From a checkpoint of a small transformer trained on Wikipedia: vocabulary 2048, a variant of Muon for these matrices.
Each number is 128 + 24 x the weight over its row's rms, rounded and kept within 0 to 255. Layers, rows and columns count from 0. The size above them is the row's rms in percent of the matrix's.

# layer 6 attention query, 128x128, rms 0.123, rows 79-95, columns 0-127
size [146  33  39  34  41  47  56  62  76 159 122 137 160 147 157 146 160]
[[149 171 117 123  87 114 108 144 129 128 139 146  96  71  97 135 153 123  94 134 126 132 111 117 101 104 150 154 119 142 112  87 130 116 152 123 141 137  86 158 132 144 150  96 143 162 144  74 173 160 121  94 117 122 124  85 126 150  99 134 102 145 145 124 103 136 124 161 101 122  90 125 143 138 119 139 117 125 120 119 130 136 130 137 126 137 169  81 164 120 124 131 123 154 117 113 165 165 161 145 136 129 112  94 147 148 121 165 124 123 161 122 134 175 138 168 128 119  97  80 188 101 189 125 157 136 104 138]
 [109 183 112 106 176 122  90 154  51 114 132 127 123 107 165 124  94 166 103 163 101 123  89 129 106  76 131 113 129 116 137 150  96 128 122 113 112 152 126 130 110 128 161  75 130 107 120 120 132 149  93 127 182 139 133 120 149 108  97 112 133 122 136 134 132 122  74 159 143 115 120 171 144  78 141 149 141 104 111 122 163 134 145 115 149 148 118 120 117 118 111 144 130 167 146 152 107 119 134 132 177 112 152 136 150 104  97 151 131  97 101 151 109 138 137 143  82 111  98 135 117 154  92 147 139 126 145 122]
 [ 92 124 138 111 106 150 124 116 117 109 157 104 154 133 117 136 152 101 127 141 138 129 115 117 155  97 145 125 101  73  87 120 166 106 164  72 134 119 139 125 179 108 114 131 133 156 137 158  94 151 150 134 139 162 154 104 113 145 152 131  90 131 128 112 106 141 193 145 111 132 150 144 111 152 116 164 140 143 123 131 104 125 105  94 125 187 144 148 131  96  96 172 132 124 120 142 124 159 160 101 118 121 123 144  83 103 103 173 109 102 117 100 167 113 121  91 118 126 135 139  99 119 107 128 187 105 103 134]
 [112 158 136 109 151 130 100 134  81  98 165  99 117 150 129 146 112 139 133  93 126 177 105 100 126 125 142 141 113  78 109  79 137 104  91 102 140 147 120 116 123 139 170 147 102 125 114 137 166 159 158 123  97 113 164 146  96 124 127 100 104 153 139 114 197 152 118  97 111 127 102 129 141 129 134 146 138 125 124 116 147 138 149 187 153  84  98 109 133 120 104 125 118 124 149 175 120 157 129 108 149 200 132 155 148 120 155 117 137 136 144 111 137 156 149 105 111 142 160  78 122 128 159 128 112 106 140 118]
 [118 108 181 157 148 183 159 153 114 151 111 101 140 157 147 125 133 108  93 105 119 130  98 127 135 153 131 107 107 193 117  99 138  94 113 104 150 149 136  85 157 102 101  85  94 146 117 139 124 149 133 135  94 123 118  97 109  88 107 162 112  63 131 119 100 130 139 111 143  96 151 152 130 155 102 116 104  96 127 122  97 113 149  85 110 128 143 118  73 111 136  81 130 104 150 124 127 122 156 104 139 116 140 114 178 137 151 150 125 169 120 130 154 162 155 111 147 130 104 120 107 129 119 107 125 121 112 132]
 [150 110 114 127 178 102 122  65 131 116 114 121 126 125  82 128  96 141 137 165 139 133 111 109 114  85 133 125 153 102 125 129  80 108  94 139  94 145 130 100  94 117 151 119 172 120 134 110 154 105 127 142 142 132 137 128 124 167  92 138 119 133 121  79 153 158  76 120 151 122 162  89 147 150 168 144 123  85 132  95 125 148 128 118 111 199 136 137 140 135 146 149 126 101 112 140  65  92 136 112 121 143 182 108 132 143 138 102 138 131 111 122 109 159 130 100 140 118 120 141  99 124 163 143 151 134 165 124]
 [152 130 125 132 166 102 110  79 168 142 145 143 159 101 130 104 126  96 108 117 173  96 137 111 158 124 114 125 145 107 136 132 114 129 108 136 129 109 131 150 120 148 145 136 181 136 150 140 142 128 140 132 140 114  94 176 114 171  68 123 130 145 171 146  96 131 124 165 110 151 148 136 172 128 199 123 126 140 118 115 123 151 152  97 125 131 166  70  97 119 138 107 131 166  99 120  92 100 176 129  89 122 129 115 127 155 139 141 151 109 140 117 112 143 153 107 152 110 140 146 149 122 134 145 144 114 171 178]
 [139 134 138 142 138 133 106  78 132 113 104  99 112 118  81 119 114 126 122 138 172 137 139 124  98  76 124 105 167 135 114 143  70  88 134 162 106 148 128 106 155  94 160 122 139 103 170 149 156 126 125 120 145 129 152 139 126 105  59 184 116 136 127 119 143 177 123 156 123 126 134  81 144 138 161 134 133 102 111 128 133 125 120  83 160 192 147 111 172 124 125 111 102 125 104 125 141 122 131 132 135 131 131 140 157 138 134 160 108 145 119 141 136 130 116 126  99 137 113 184 111 118 168 137 117 127 186 110]
 [114 115 111 106 100 101 171 158 181 105 115 143  96 120 124  92 143 140 130 114 127 171 145 161 107  96 135 142 106 120  87 147 108 111 142 136 155 157  88 149 136  99 119 111  92 145 169 160 142 145 127 135  90 113 155 105 131 138 177 157 105 151 173 131 163 134 111  93 172 122 134 150  91  72 109 114 111  92 133 162  87 153  91 132 128  98 147 138 143 149 163 143 134 119 147  77 134 146 125 146 138 157 124 135 151 101 104 145 111 127 100 144 172 105 140 131 112 114 138 134 108 116 138 139  93 131 126 110]
 [111 130 130  85 101 101 152 154 139  87 103 134  95 120 116  84 122 139 145 119 132 150 130 156  84  94 122 103  99 119  92 151 121 127 146 135 161 149 108 135 135  92  90 107 103 139 167 135 153 138 144 130  99 126 148 111 117 121 160 146 102 147 155 159 166 146 122 106 161 111 128 167 102  93 121 139  90  75 106 155 114 130 108 129 174 123 139 125 155 151 150 152 145 128 160  99 150 141 126 135 137 136 121 164 180  99 115 159 100 155  88 163 155 131 102 139  86 115 154 151 108 120 142 142  79 125 155 115]
 [127 117 107 124 150 135 159 125 163 112 118 113 158 143 138 169 137 113 115 137 131 114 116 139 112 132  96 172 130 160  89 118 143 162 119  97 111 144 147 177  69 130 128 122 132 109 107 123 132 144 121 158 149 143 169 114 207 135 134 105 146 126 108 103 122 126 127 163 123 137 130 116 119 115 132 111 133 107 109 148 112 168 135 154  94  95 129 182 105 125 140  88  90  87 118  91  85 133 157 125 142 149 107 120  85 130 110  99 151  97 110 135  82 146 154 116 158 101  98  93  81 123 120 111 112 122 113  95]
 [152 151 135  93 131 120 138 127 126 140 112 139  93 115 147 115 120 140 171 159 138 147 149 101 126 105  81 134  92  89 138 144 159 125  99 159 134 115 116  88 106 119 140 113 107  91 149 165 116 157 106  94  97 109 177 117 142 149 136 200 145 116  98 143 140 114 141  78 140 122 133 140  95 164 145  77 165 117 170 154 152 153 138 114 138 130 107  62 142 176 101 123 114 137 140 128 112 152 107 151 123 114 151 110  94 129  87 153 135 132 141 113 129 124 149 119 140 175 163 129 138 138 134 134 108 133 104 127]
 [110 136 125 144 134 104  99 156  81 174 145 144 103 113 127 134 135 131 156 164 125 163  84 153 113 152 133 130 150 133 146 151 107 118  96 135 164 106 180 103 140 103 174 110 115  79 121 135 131 140 181 112 145 127 120 124 131 135 178 124  95 141 140 142 154 118 154 114 129 130 197 146 109  95 126 123 139 147  93 111 126  97 162 139 141 126 118 112  94 100 172 120 159 133  69  84 124 194 150 149 120 158 137 133 102 130 120 130 151 131 151 156 143 149 115 118 124 132 138 141 129 111 163 117 159 142 120 143]
 [117 156 126 131 131 137  86 104 156 124 156 124 127 184 128  92  84 152 163 117 123 144 148 122 101 164  83 181 125 163  95 163 162 132 161 125 145 123 132 157 131 122 101 110 122 180 160 139 136  90 139 142 114 103 129 123  96 119 132 123 115 121 114 104 150 100 101  79 153 179 126 112 144 125 177 145 107 112 140 143  86 137 102 126  92 122 174 110 118 115 110 148 121 150 124 132 125 125 101 160 128 151 154 149  98 157 115 160 134 127 130 126  76 118 110 143 167 143  87 112 119 147 168 112 129 107 119 113]
 [113  93 154 144 147  89 115 133 151 102 139 102 115 146 156 139 115  94 115 149 134 113  93 118 135  99 151 126 113 148 115 111 125 115 116 148 111  91 108 147 164  99 121 156 138 137 164 163 108 111 128 168 111  97 162 124 126 131 126 145 183 100 120 119 121 129  97 119 140 100 168 107 146 109 143 141 134 130 157 174 136 100 123 120 120 114 150 130  94 160 147 148 124 164 134 171  95 166 131  87 110 167 145 136 122 156 119 173 127 138 154 111 141  94 121 127 125 163 151 170 170  69  87 119 123 170 112  86]
 [112  98 118 150 123  89 128 154 129 102 114 128 135 143 152 113  92 165 178 152 109 141 122 114 153 126  81 114 104 127 158 128 142 130 161 129 132 105 153  97 116 129 154  98 120 147  96 121 135 148 180 152 106 133 111 124  84 125 145 102  72 100 134 121 130 156 168 148 160 132 143  80 151 116 120  90  94  99 118  86  78 141 110 145 141 139 133 116 100 127 100 107 133 155 123 130 155 119 134 129 162  76 103 140  95 139 128  84 145 121 126 149 101 147 143 168 133 118  95 105 117 138 144 170 106 114 136  77]
 [130 113 141 167 130 150 103 126 145 138 112  93 124 118 169 106 159 165 191 103 147 159  96  95 133 110 103 140 100  96 170 148 112 131 113 155 123 135 122 133  87 129 165 102 111 154 105 184 116 177  97 147 137 137  96 141 119 132 140 105 159 121  98  94 121 150 115 158 123 120 118  79 135 146  98  98 112 111 180 149 108 103  85 128 116 132 150  94 107 105 144 153 115 103 181 135 145 148 149 142 107 139  89 140 161 147 154 106  97 147 135 149 141 137 143 136 109 109 109 122 137 106 156 108 122 127 140 107]]
# layer 6 attention key, 128x128, rms 0.13, rows 79-95, columns 0-127
size [144  34  35  36  49  49  54  53  80  98 131 147 160 148 149 149 148]
[[ 92 171 117 101 107 109 103 140 132 141 132 150 137 121 127 124 147 124  98 129 101 115 125 132 172  87 106 136 126 172 139 106  96 155 156 132 113 122 114 157 161 152 165 148 168 142 133 139 127 155 127 109 111 148 113  80  90 105 127 154 118 104 114 171 128 167 130  90 154 144 112 166 113 137  97 127  89 101 127 154  94  98 113  93 133 172 172 138 147 195 133  84 132 123 144 123 119 119 138 118 129 120 158  91 145  95 130 104 148 135 193 135 116 145 157 112 129 105 149 113  93 105 111 119 120 104 126 142]
 [127 124 140  96  95 116 127  94 170 112 100 127 120 171 151  89  99 164 150  97 123 109 155 108 127 158 132  86 127 121 155 133 164 121 135 106 121 128  97 157 108  77  77 133 106  97 104 152 143  98 146  92 171 123 104  88 133 164 100 126 122 132 132 159 140 144 133 111 145  96 141 104  70 151 136 120 147 122 100 110 102 111 150 105  94 116 175 150 141 165 123 137 120 153 101 103 125 139 115  98 117 121 110 118  84 109 151 110  83 125 129 129 128 127  84 156 139 129 156 131  85  85 128 114 120 132 113 143]
 [104 125 130 170 126 130  87 131 107 129 130 121 105  84 113 119 127  96 125 166 104 111  98 137 106  68 138 151 111 148 141 127  77  73 173 175 132  97 148 131 126 140  87 101 136 110 102 118 140  87  99 106 112 133 118 146 132 102 137 136 131 157 108 131 155 161 101  87 127 131 134 148 141 147 144 122 129 141 173 117 116  93 104 143 166 105  99 126 112 124 120 113  95 108 114 132 117 159 125 153 113 102 141 100 126 135 167 150 163 159 137 136 133 150  95 182 118 130 137 115  74 125 167 175 148 105 125 121]
 [167 138 132 124 150 119 147 167 181  77 120 144 141  79 119 130 143 139 131 104 145 117 129 101  94 140 114  92 127 168 102 138 145 168  95 138 157 104 117 182 124 117 128 111 117 117 104 124 126 153 123 113 105 122  74 132 121 115 142 140 136 164 108 122  70 100 184 123 126 118 140 136 132 131 161 137 150 133 141  97 150 110 122 109 108 124 168 130  76 166 147 111 113 105 113 117 134 155 138 119 140  76 135 144  98  91 125  89 137 145 101 142 148 102 111 171 129 137 120 122 135 133 131  99 194 127 152 121]
 [134 131 117  99 120 124 135 129  98 131 118 130 149 133  94 105 138 123 136 175 152 158  72 142 134  89 161 140 141  96 188 162 122 114 145 164 135 131 120 146 132 120 164 127 163  85 138 108  97 100  78 174 150 110 102  98 114 111  99 137  97 130 142  97 172 167  95 131 134  97 128 131 114 110 139  86 115 142 129 119  88 141 139  88 123 143 112 172 195 144 111 137 107  89 123 110 117 101 151 129 136 152 150 125 138 116 103 164 153 113 109 111 148 126  86 134 133 110 158 131 145 142 141 127 100 126 141  99]
 [122 116 180 150 104 146 108 129  76 118 119 136 141 163 116 123 133 131 142 157  98 113 144 101 120 132 154 138 108 173 112  88 172 135 134 159 148 155 127 118 147 152 127 112  72 113 131 108 139 135 129 124  92 135  78  68 144  89 140 141 136 137 143  89 160 145  98  97 142 111 116 128 148 111  94 118 108 107 120 108 115  99 117 110 129 116 138 157 157 179 138 133 186  84 122 136 133 141 100 161 159 173 113 141 135 108 130 146 109 105 130 144 134 133 124 134 136  97 140 123 141 156 148  88 125 112  72  85]
 [ 88 122 146 135 136 136 137 126 150 108 129 115 129 149 125 159 107 149 190  94 124 149 129 142  95 172 116  89  95 103  97 100 108 140 131  86 107 107 148 128  97 146  71 112  80 134 120 112 142 134 150 119 122 150 182 115 126 139 154 139 130  86 102 165 109  93 152 117  98 148  74 162 112 119 135 137 147 114 111 149 175 112 115 142 183 136 130 151 106 132 139 101 130 149 158 185 124 161 131  99 146 106 101 123 112 146 114 130 144 127 147 147 101 162  98  94 136 140 137  98 142 123 119 155 149 129 142 133]
 [134 148  92 104 130 105 114 114 141 113 109 127 116 154 124 128 129  88 158  93 155 148 114 121 102 132 123 105 126  87 133 127  76 102 155 136 138 164 128 132 116 153  90 120 141 154 153 149 144  92 137 140 112  98  99 104 134 194 115 156  92 119 112 149  97 128 131 115 121 114 101 126 111 123  86 146 145  82 118 139 135 143 159 116  77  73 166 133 143 154 139 141  92 106 146 130 134  94 148 175 125 129 156 117 158 122 149 167 116 149 122  91 115 139 151 129 132 135  86 145  82  90 102 103 129 102 173 148]
 [139  86 145 127 118 139 142 191 126 132 128 117 155 129 137  90 130 114 105 167 110 130 118 109 144 120 154 166 129 161 128 125 134 145 105 158 140 141 110 136 162  95 155 117 143 125 150 109 106 143  84 134 151 148 137 128 132  88 120 152 130 104 149  92 160 203 109 112 115 133 127 123 180 100 141 135 132 172 152  97 136 120 155 101 151 114 131 140 156 141 153 131 132  95  89 113 121 140 101 125 123 140 163 136 146 132 123 113 139  80 105 172 114  79 113 154 105  79 174 133 122 135 169  87 105 139 134  94]
 [126 100 113 169 148 136 162 127 131 123 177 128 133 124 117 136 118 138 117 161  86 125 150 164 144 120 139 113 131 121 140 134 136 143 101 112 111 122 150 143 137 150 141 142 138 100 114 154 117 150 133  94  97 123 143 134 112 100 108 103 170 140 147 126 148  79 122 141 154 113 174 100  90 167 157  90  93 131  99 121  94 134  84 124 121 182 108 100 137  95  96  66 148 110 104  94 145 137 118  83 138 124 110 121  89 141 140 104 132 158 128 102 165 110  89 119 123 119 124 121 180 176 139 152 152 161 102 124]
 [149 147 149 103 134 171 136 119 107  87 131 100 112 121 151 133 157  98 118 104  85 130 141 124  91  97 134 110 108 105 130 156 136 169 113 105  81 144 120 162 144 119 102 147 148 154 126 133 120 166 143  93  91 137 106 124 175 165 140 137 131 121 135 150 143 144 110  93 100 123 158  88 144 154 127 135  97 156  92 123 107 118 117 155 156 121 149  92  89  88 139  95 146  80 132 136 133 113 121 118 143 142 129 102  56 135 104 130 125 137  81 159  89 108 129 140 154 145 110 152 164 107 100 115 112 144  93 126]
 [164 163 112 122 140 160 102 147 136 125  98 153 137 164 146 139 123 142 127 133 106 151 137 143 132 110 113 134 116 124 161 134 116 111 128 112 186 176 113 110  77 123 163 152 154 103 166 138 182 126 144 119  96  78 113 116 154 156 135 134 113  91 150 133 142 128 153 177 153 120 123 150 187 140 122 166 164 107 148 138 155 106 124 138  86 103 122 117 168 142 119 144 132 125 136 105 129 121 137 115  97 114 106 124  99 154 145 118 120 150 149 129 130 124 100 116 178  96 158 145  85 109 102 180 122 163 100 140]
 [ 91 109 161 137 124 115 122 159 122 157 156 120 127 134  93 137 119 156 135 201 120 150 132  86 116 124 112 111 134 185 113 118 149  84 109 125 135 161 144 148 113 119 136 125 118 144 133 103 103 124 128 112  89 164 119 144 161 153  84 126 114 132 105 113 162  96 123 163 113 132 112 128 112 108 153 120 134 129 133 164  95 160 134 167 143 160 138 132 109 159 186 156 132  89 126 108  97 123 117 118 166  84 122 119 164 163 151 148 115 121 159 152 131 153  80 150 124  88 148 119 140 128  70 140 142 135 106 131]
 [ 96 137 126 115 115 141  88 112  98 107 168 162  94 114 162 117 121 149 105 112 155 110 135 124 162 155 116  83 106 122 103  94 120 199 120 128  80 128 122 119 129 120 151 100 132  96 143 132 119  99 152 150 127 160 163 130 144 171 155 165  98 114 154  96 107 146  99 135 102 124 197 122 137 133 105 125 134 147 167 170 132 130 147  81  81 106 150 123 152 128 140  93 157 137 138 114 151 152 119 129 158 120 142 141 132 123 119 166 142 139 130 161 130  89 108 159 154 143 128 133 107 151 123 149 170 114 144 123]
 [117 129 134 160 107 118 105 154 101 122  63 150 166 117 137 141 110 126 167 112 179  63 125 156 172 136 168 137 117 117 132 113 104 140 164 130 131 148  86 131 136  69 147 158 144 115 150 139 130  96 119 117  85  57 143  92 100 171 152 102 103 120 100 111 131 124  97 151 133 117 138 103 147 111 139 121 163 134  96  99 129 164 155 139 125 141 120 116  75 128 135 146 136 125 131 132 136 146 101 133 102 121 155 139 138 136 122 122 112  82 143 144 128 146 121 115 109 143 115 112 139 179 114 105 109 113 106 115]
 [128  84 170 164 133 120 116 115 155 164  65 101  91 111 152 103 140 132 148 148  48 127 112 146 116 104  74 110 140 118 136  94 140 127  77 102 119 120 117 121 167 137 132 128 113 148 111 105 126 115 117 151 128 103 173 136 122 130 148 151 111 149 153 151 148 152 159 100 123 103 170 142 130 122  97 131 204 150 163 136 135 167 115 121 128 144 129 113 174 127 117 152 132 112 146 105  89 117 148 111 150 107 135 142 124 161 144 124 150 103 114 127 105 119 143 112 121 127 140 131 175 164 136 145 149 126 141 139]
 [167 141 123 139 109 133 113 111 166 129 103 114 108 134 153  90 120 126 153  92  88 119 135 146 151 142 128 122 144 166 119 138 103 149 105 118  99 151 134 127 126 130 124 121 113 155 139 134 136 115  90 122 121  86 120 179  89 126 172 110 143 125 160  84 103 167 144 123 125 124 135 130 107 130 109 139 152 111 103 162 145  81 134 148 162 125 117 120  89 122 114 109 137 167 131 129 108 113 193 141 153 115 103 133 174  97 149 122  94 118 148  88 116 131  60 105 135  87  86  79 152 122 106 128 162 148 128  98]]
# layer 6 attention value, 128x128, rms 0.202, rows 64-73, columns 0-127
size [136 137 137 136 138 134 136 133 137 139]
[[132 143 141 142  84 116 159 148 116  76 132 123 147  85 109 114 128 130 164 133 128 138  88 156  74 110 143 161 119 131 146 139 126 127 103  99 144 108  96  87 105 127 161 113 127  80 149 106 105 106 172 121 116 175 115 144 120 136 156 106 110  81 126 117 125 152 140  97 132 182 143 123 140 114 120 142 107 100 135 146 117 123 119 137 146 100 145  99 105 107 170 131  87 130 114 126 150 162 107 124 136 159 132  64 127 141 155 159 153  81 106  89 119 144 140 104  88 136 147 106 102 137 113 156 141 110 160 139]
 [ 74 126 135  84 132 138 163 106 147 142 106 140  89 166 135 143 139 151 139 103 127 152 119 110 106 116 142 139 145  89 121 120 105 149 150 145  89  83 155 106 144 114 159 142 133 120 154 117 145 141 135 103 158 135 109 128 105 113 126 110 108 146  86 114 142 122 103 169 169 118 119 156  97 122 104 109 145 129 172 133 155 118 147  92 154 123  74 111  87 129  96 101  94  81 133  95 138 134 156 160 119 133 116  94 118 136 126 124 114  80 105 159 119 137  88 155  83 110 168 127 146 136 156 160 106  97 102 130]
 [106 162 158 157 127 123 138 114 139 150 130 130 122 156 129 179 122 139 113 140  97 146  87 115 131 137  95 189  72 111 102 142 146 126 120  78 123  94 131 170 133 109 121 155 141 134 116 127 118 130 181 128  97 136 124 152 132 110 100 110  93 118 181 164 136  96 135 150 136 132  87 127 148  89  78 138 120 138 105 117 108 103 178  78 124 113 137 110 110 156 145 163 157 144  88 140 130 110 134 134 131 153 155 121  98  93 103 113 150 141 149 110 122 124  99 121 146 120 110 134 154 154 174 112 161 130 132 100]
 [172 159 116 100  91 166 128  86  90 148 120 134 147 135 108 137 105 120 137  91 125 132 109 155 110 118 128 157 158 116 135 106 122 135 134 102 155 146 131 122 135 148 119 142 146 150  93 132  91 160 141 133 124 150 195 122 118 136 105 151 144 150 129  71 117 135 135 159 102 154 109 121  88 161 120 151 136 122 121 119  85 174 147  90 123  90 156 134 148 118 130 169 129 101 149 145 176 114  88 121 135 107 149 129 129 130 102 130  83 135 112 125  81 113  90 113  79 108 140  72 149 153 122 125 123 160 114 143]
 [138 113 177 124 110 150 142 140 128 143 135 174 165 110  95 125 151 129 151 109 146 143 131 150 133 139  89 114 119 138 131 101 164  93 126 119 105 138 115 108  96 155  95 145 130 146 150  95 132 158 124  91 141 140 171 133 125 119 100  97 129 176 120 135 140 133  90 131 116  63 119 147 152 102  85 157 152 154 120  87 119  96 142 149 121 111 129 112 139 129 126 113  94 109  81 120 146 150 125 117 145 149 108 142 114 127 175 141 128 170 111  96 117 195 139 141 153 122 143 148  74 133  98  89 145 150 157 100]
 [133 149 169 119 127 122 149 131 109  94 119 116 102 110 129 102 167 140  83 126 136 133 128 122 153 142  72 137  89  91 121 120 122 120 139 107 136 140 158 172 140  76 141 133 105 118 125  96 162 124 162 144 136 131 174  89  94 129 145 143 161 105 118 135 111 119 185 107 158 154  89 108 122 115 113  91 163 120 160 141 115 117 140 114 123 181 136 154 127 100 128 146 130 112 140 167 146 146 148 144  93  85 131 157  98 137 163 128 102 139 107 127 182 134 146 139 117 100 133 108 124 117  81 108 135 132 105  75]
 [127 158 178 119 113 143 179 128  81 133 111 102 125 115 126 106 117 181 105 119 123 158 160 134 124 142 120 138 145 136 131 141 129 156 117 132 170 126 100  95 157 109 126 131 142 111 130 190 119 101 106 134 144 133 178 139  82 122 145 108 122 133 113 131 123 157 134 160 151 115 128 126 147 121 139  66 100 121  93 108  97 118 104 138 141 155 121 131 105 145  98  99 140 118 100 134  71 139 115 120 133 120  89 132 119 214 120 120 131 149 141 100 113 141 133 165 142 121 115 156 104 151 162 127 125  80 116 168]
 [107 134 111 144  99 170 116 135 143 145 113 100 104 100 103 169 127 146 109 162 138 142 127 162 143  69 116 140  95 166 147 113 146 105 138 156 159  85 117 169 113 172 112 148 161 105 102 145 124 126  83 189  93 115 157 151 156 167 111 148 161 117 142 165 117 127 118  89 118 137 159 159 142 127 110 104 127 123 128 115 154 107 142  98 161 139 101 111 115 117 122 131 119 171 146 115 134 139 122 138  64  94 103 123 117 164 118 142 152 116 114 158 141 152  99 136 101 122 127  88 139 136 123  88 122 104 137 124]
 [174 120 163 137 141 144  93 130 150 137 134  95 122 128 141 120  30  96 161 131 140 139  99 169 118 140 126 130 105 123 124 170 126 122 125 152 114  76 142 140 124 131 154 138 128 126 147 146 109 135 127 103 141 139  89  79 109 159 148 127 119 138 118 132 129 122 136 145 110 110 164 142  84 106 128 134 128 134 204 149  87 131 111 183 115 119 146 102 136 115 100 180 124 146  79 123 100 122 112 128  93 114  92 124 147 126 114 131  99 131 148 136  98  92 140 114 145 130 143 169 145 116 140 123  97 122 139 102]
 [133 125 126 168 102 150 143 146 128 118 114 187 137 119 118 125 121 114 126 143 117 163 133  80 157 142 101 118 109 118 122 140 130 108 141  87  98 151 121  98  86 101 135 136 118 103 103 154 133 126 107  93 155 103  90 117 136  84 117 176  95 115 118 135 132 115 161 118  74 100 119 150 161 158 159 103 107  75 135 124 105 153 137 115 110 133 161 128  86 118  98 125 115 135 138  95 125 110 153 109 144 155 110 126 157 149  82 115 190 100 103 152 136 130 125 104 103 150 103 100 138 114 137  61 134 114 137 117]]
# layer 6 attention output (transposed), 128x128, rms 0.185, rows 64-73, columns 0-127
size [140 140 142 137 135 128 137 139 144 129]
[[157 135 135 160 112 130 113 103 128 187 121 126 127 103 168  97 145 128 118 125 125  87 160 119 157 112 126 184 140 107 154 150 174 160 114 156 142 126 162 136 143 147 146 138 126 125 139 122 191 121 136 124 144  92 131 136 138 132  65 110 111 119 118 157 130 181 159 147 117 116 112 114 105  76 121 125 123 147 164  89 131 117 122 153 125 164  90 113 120 148  99 136  99 110 115 155 166 128 146 102 159 101 162 149 121 106 158 158  87 146 128 146 100 115 125 139  96 144 140 132 149  91  85 141 116 154 140 107]
 [169 115  97 114 120 119 124 156 141 140 132 114  78  96 102 183 130  91 107  88  76 144 150 111 155 118 128 106 106 110 146 159 146 131  93  95 165 133 125  96  90 129 123  98 109 126 140  86 123 137 169 116 122 155 135 149 122 127 110 105 148 119 101 150 139 127 122 108 108 148 187 150 117 106 141 138 150 123  91 105 103 148 102 165  61 119 144 118 159 166 128 116 113 151 103 108 118 131 111 101  99 118 117 122 160 166 137 127 133 151  94 126 151  90 138 134 128 164 108 128 146 136 115 118 103 173  96 110]
 [106 144 149 130 136 128 126 104 153 122 118  96  81 132 154  94 144 110 121 123 106 142 150 114 116 145 126 107 157 158 118 166 102  99  96 161 103 129 118 125  93 109 171 105  68 134 109 114 137 132 150 114 161  92 166 105  76 101 109 131 142 150  98 125 127 119 105 130 113 109 142 113 126 138 142 111 156 143 118 146 153 110 142 141 171  93 106 144 111 114 115  66 105 151 173 110 165 128 141 102 130 170 164 119 118 125 165 147 121 142 147 137 167 140 133 137 150 116 129 100 127 122 172 156  74 181 144 112]
 [134 136 139 138 165 135 125 156 123  94  88 121 191 135 119 111 124 114 121 125 132 137 147 154 150 167 102 120 126 107 131 107 126 100 114 144 117  97 117 131 103  68 155 123 176 132 154 110 158 121 140 130 135 136  67 137 156 127 109 165 138 117 118 131 139 173 142 126 156 121 144 149 130  96 136  67 126 154 144 153 138 121  88 136 108 167  92 108 139 123 110 138 124 216 100 135 156 136 179 119 116 129 137 135 162 107 107 131 113 116 142 177 166 144 128 127 130 114 104 129 125 148 151 120 129  86  94 117]
 [131 147 117 153 139 122 157 133 121 138 122  97  85 148 162 120 120 159 106 156 108 103 148 137 145 118 154 153 100 110  97 132 110 134 138 123 165 135 130 139 113 102 170 110 185 141 124 163 132 136 119 157 144  91 133 166 101 103 117 105 194 160 175 124 107  93  99 161 152 154 134  92 162 144 141 146 145 113 122 127 108 142  93 155 157 131 115 107 119 139 139 154 144 141 156 124 129 114 123 121 130 105 123 144 148 116  47 129 144 148 118 144 107 168 149 103 174  81 120 107 143 105  96 165  93 130 130 133]
 [131 130 144 114 118 155 105 117  87 153 134 129 160 126 142 161 129 112  81 107 115 144 103 128 102  61 158 125 167 110  71 161 114 115  99 169 120 110 117 106 119 110 171 104 152 118 108 146 130 173  74 122 173 136 109 166 120 156 150 120  93 152 124 139 160 122 115 135 112 117 134 148 108 165 135 120 115 109 117  64  91 125 118 116 141 103 113 128 151  96 127 120 139 139 125 108 115 139  99  73 140 121 101 153 136  75 140 130  94 130  91 103 132 113 124 142 111 172 114 123 113 144 128 151 151 120 141 105]
 [166  98 103 128 106 145  96 135 154 132 142 131 116 154 161 138  99 137 136 114 166 113 127  81 120  91 175 142 118 137 178 138 130 111 147 142 131 132 135 114 126  94 110 105 129 151 113 115 132 177 130 140 115 135 107 138 153 103 134 125  75 174 158  96 149  54 145 111 166 102 127 137 124  86 112 141  71 157 122 154 109 114 178 138 111 172 128 119 159  93 158 108 140 110 171 113 132 127 131 122 124 133 126 159 143 108 108 124 126 160 132 140 163 113 150  94 165 112 138 131 106 135 109 153  97 149 122 151]
 [145 112 100 124 116  97 145 104 123 154 123  88 160 108 149  93 125 137 134 107 136 117 130 159 160 159 121 122  90 114 117 128  81 120  73 150 121 175 130 152 160  94 138 151 110 147 171 138 160  98 162 103 159 165 127 129 105 129  85 154 147 109 103 109 129 125 148 155 152 141 122 142  99 140 141 143 122 115  89 156 117 113 134 136  94 132 128 120 130  79 112 122 115  80 136 103 129 114 111 115 165 138  77 121 144 118 106 119  83 116 135 143 123 112 119 115 159 161  86 179  99 116 144 142 131 127 185 163]
 [109 157 142 108 119 140  91 157 161 121 112 100  93 143 112  87 170 134 113 168 151 140 121 157 109 149 147 150 102 112 175  70 112 148 172  98 144 160  99 102 168 165  98 139 146 132 121 110  76 104 125 138 130 163 150 158 165 135 118 134 119 171  96 139 149 127 127 123 128 156  97 101 145 176 154 113 148 126  91 128 143 118 122 125 137 147  86 172 171 143 132 138 154 112 108 136 144 147 143 116 130 136 149 153 129 131 155 145 134 150 141 165 143 137 142 114 132 132  90 119 144  73 154 106 114 144 126 105]
 [ 98 135 113 113 117 155 155 123 132 147 141 130 132 108 120 128 122 145 119 111 139 110 184 125  88  99 128 130 131 129 109 109 102 108 104 143 147 106  96 108 141 155 120 146 133 145  92  98 125 136 136 152 118 147 140 121 111 194 129  76 125 104 135 133 116 121 108 113 126 110 195  75 144 117 117 129 103 112 107 165 125  92 166  94 131 105 100 105 166 132  88 212 100 141 119 135 126 107 116 154 138 166 130 112  88  99 128 133  90 106 149 113 116 120  96 139 129  90 123 147  99 150 130 114 117 151  82 154]]